python train.py --num_hidden_layers=9 --norm_place="pre" --norm_eps=1e-05 --attn_scale=0.177 --init_std_down=0.00596 --init_out_by_depth=true --optimizer="adamw" --learning_rate=0.00117 --lr_head=0.0069 --decay_fraction=1.0 --final_lr_fraction=0.02 --doc_mask=true --train_tokens=522000000 --dataset="wikipedia_en"
Each number is 128 + 24 x the weight over its row's rms, rounded and kept within 0 to 255. Layers, rows and columns count from 0. The size above them is the row's rms in percent of the matrix's.

# layer 2 MLP down (transposed), 1280x320, rms 0.0354, rows 448-451, columns 0-159
size [ 83 110  99 113]
[[134 118 131 130 155  86 128 112 133 107  79 118 109 183 120 139 131  94 114 148 133 128 143 141 129 147 153 144 131 101 171 130 111 133 151 130  84 137 166 106 135 144 159 138 143 128 131 127 123  80 164 169 127 164 111 105  89 111 114 116 180 109 101 131 117 111 167 139 144 118 140 120 142 163 165 175  80 115 132 143 163 121 133 146 149  89  93 110 156 136 121 104 110 124 136 108 124 170 114 129 163 127 156 120 165  94 123 122 136 132 131 129 137  95 101  80 138 146 157 120 118 136 151  96 131  91 135 138 128 116 166 141 104 151  50 136 102 110 121 153 111 106 119 158 142 153  99 115 122 125 133 114 124  95 164 201 134 133 118  91]
 [128 162 130 154 120 128 120 132 115 107 117 149 130 151 137 133 124 142 130  90 158 166 133  99 158 104 115 123 141 135 163 112 166 172 121  90 103 155 150 142 134 119 138 127 145 140 113 116 126 135 117 143 143 146 111 111 117  94  94 128 102 158 128 100 117 154 141 129 119  94 106 118 155 156 147 127 124 130 135 121 114  86 101 159 112 130 118 121 116 126 138 119 123 130 111 109 170 153 167 112 175 155 135 157 105 115  56  91 108 121 133 113 128  83 139 113 122 146 133 112 144 125 139 114 137 139 128 146 192 176 135 119 156 113  93 133 127 102 116 128 109 102 115 107 127  63 110 162 157 138 140 177 152  99 112 103 106 126 156 150]
 [140 146 169 143 146 126 150 148 163 130 102  93 105 175 104 144 114 114  98 156 104 150 110 128 109 120 124 156 117  76 112 153 155  99 140 121 136 111 162 170 135 174 124  84 157 150  98  90 121 139 116 131  86 128 143 116 150 122 116 160 137 139 144  97 149 135 135 149 139 137  77 108 117  93 135 170 161 128 168 114 109 150 116 135 137 152 171 137 139 106 119 116 159 103 110 157 150 152 104 126 119 151 133 120  77 119 119 149  98 184 107 118 133 132 127 124 132 130 123 129  80 112 131 140 132 110 100 117 137  93 126 111 138 130 109 137 111  97  88 119  94 147 139 108 115 121 152 172 164 120 133 152 158  85  95 120  86 153 121 138]
 [141 125 124 130 134 134  88 119 135 132 158  83 162 156 143  98 132 103 123 108 130 109 141 150 129 121 124 129 170 107 121 148 134 135 124 157 157  69 112 106 122 130 149 128 105 121 104 136 113 135 123 131 125 164 117 104 111 109 127 131 139 117 122 152 103 113 106 120 104 119 106 133 133  86 150 153 105 107 129 141 131 156 130  92  80 107 178 114 158 113 102 110 125 148 121 114 134 174  97 101 157 115 147 150 141 111 131 122 164 141 145 120 144 130 104 174  82 139 112 179 106 106 161 143 100 136 122 175 158 173 151  84  78 168 140 136 111 179 167 119 148 142 111 106 143 157 141 117 149 137 123  54 126 119  82  82 109 169 110  95]]
# layer 2 MLP up, 1280x320, rms 0.051, rows 449-452, columns 0-159
size [118  99 110 118]
[[ 79 164 146 104 132 151 123 110  84 147 147 119 161 148 121  87 108  96 125 108 125 164 143 125 122  38 131 138 130 158 134 112 166 127 112 122 109 148 135 154 140 107 131 144 114 134 145 128 167 143  80 190 141 136  78 149 121 129 109 139 151 127 145 111 138 134 121 158 118 130 148 115 120 154 143 155 117 114 119 158  91 122 124 104 126 148 150 160 150 129 149 140  91 131 121 129 143  88 131  44 204 117  86 104 134 153  95 125  92 162  84 132 118 135 122 157 122 167 137 129 131 101 104 128 144 105 171 157 126  98 142 114 132  90 132 132 147 162 124 140 124 129 128 135 120 100 157  96 151 153 135 178 141 128 103 131 137 145 134 120]
 [170 133 149 122 129 147 125 127 117 138 127  90 131 138 155 112 160 142 102 159 155 153 111 147 144 138 148 154 128 156 133 119 120 109 106 136 134 120 139 135 100 134 129  97 135 142 104 154 133 122 144 117 141 113  93 103 117 126 135 128 134 140 116  62 143 140 117 143 120 139 102 106  98  93 142 120 126 158 157 114  87 126 124  94 143 125 166 134 114  66 147 125 165 145 140 138 126 137 114 131 158 137 129 155 108  99 115 137 131 133 126 144 123 117 128 155 126 149 124 135 105 106 198 132 133 121  86 147 136 110 113 112 104 149 160 128 155 105  73 110  55 114 138  82 109  89 120 126 179 121 133 115 147  98 129 155 106 142 118 180]
 [117 151 154 110 110 139 148 115 137 176 100 156 121 123  71 119  94 111 109 166 132 130 128 148 131 152 155 128 153 115 157 126 133 181 131 127 116  89 118 127 122 113 133 151 115 125 102 125 126 129 137 120 141 127 118  96 119 115 140 105 119 130 119 141  84 154 124 141 145 125 123 104 114 120 130 174 128 103 103 163 132 160  96 109 153 134 203 139 100 156 128 129  94 164 125 121 151 128 154 125 149 138  92 116 171 145 115 116 117 127 135 154 120 113 120 139 120 119 112 115  91 134 111 148 113 117 112 174 153 137 133  81 105 136 167 134 135 127 144 140 127 202 138 116 112  75 130 117 106 142 120 149 126  75  54 169 136 142 132 119]
 [118 177 136 174 130 120 134 149 129 109 162 113 160 136 103 110 125  98 142 148 150 125 123 101 120 119 111 169 102 132  96 126 155 116 117  90 127 124 117 133 146 163 130 119 116 177 140 101 154 112  70 132 123 109 126 125 107 128 154 149 152 166 123 150 120 131 105 184 121 128  81 122 107 137 157 160 140 158 130 149 137 105 150  78 114 115 184 121 123 139 153 119 163 118 155  95  96 139 148  98 150 118 121 118 111  85 110 166 102  92 140 115 130  73 129 117 122 131 119 151 174 126 131 136 164  85 102 147 166 155 169 106  94 150 137 162  93 128 130 145 129 173 130 126 121 118 157 125  74 151 141  99 108 118 139 105 150 124 152 106]]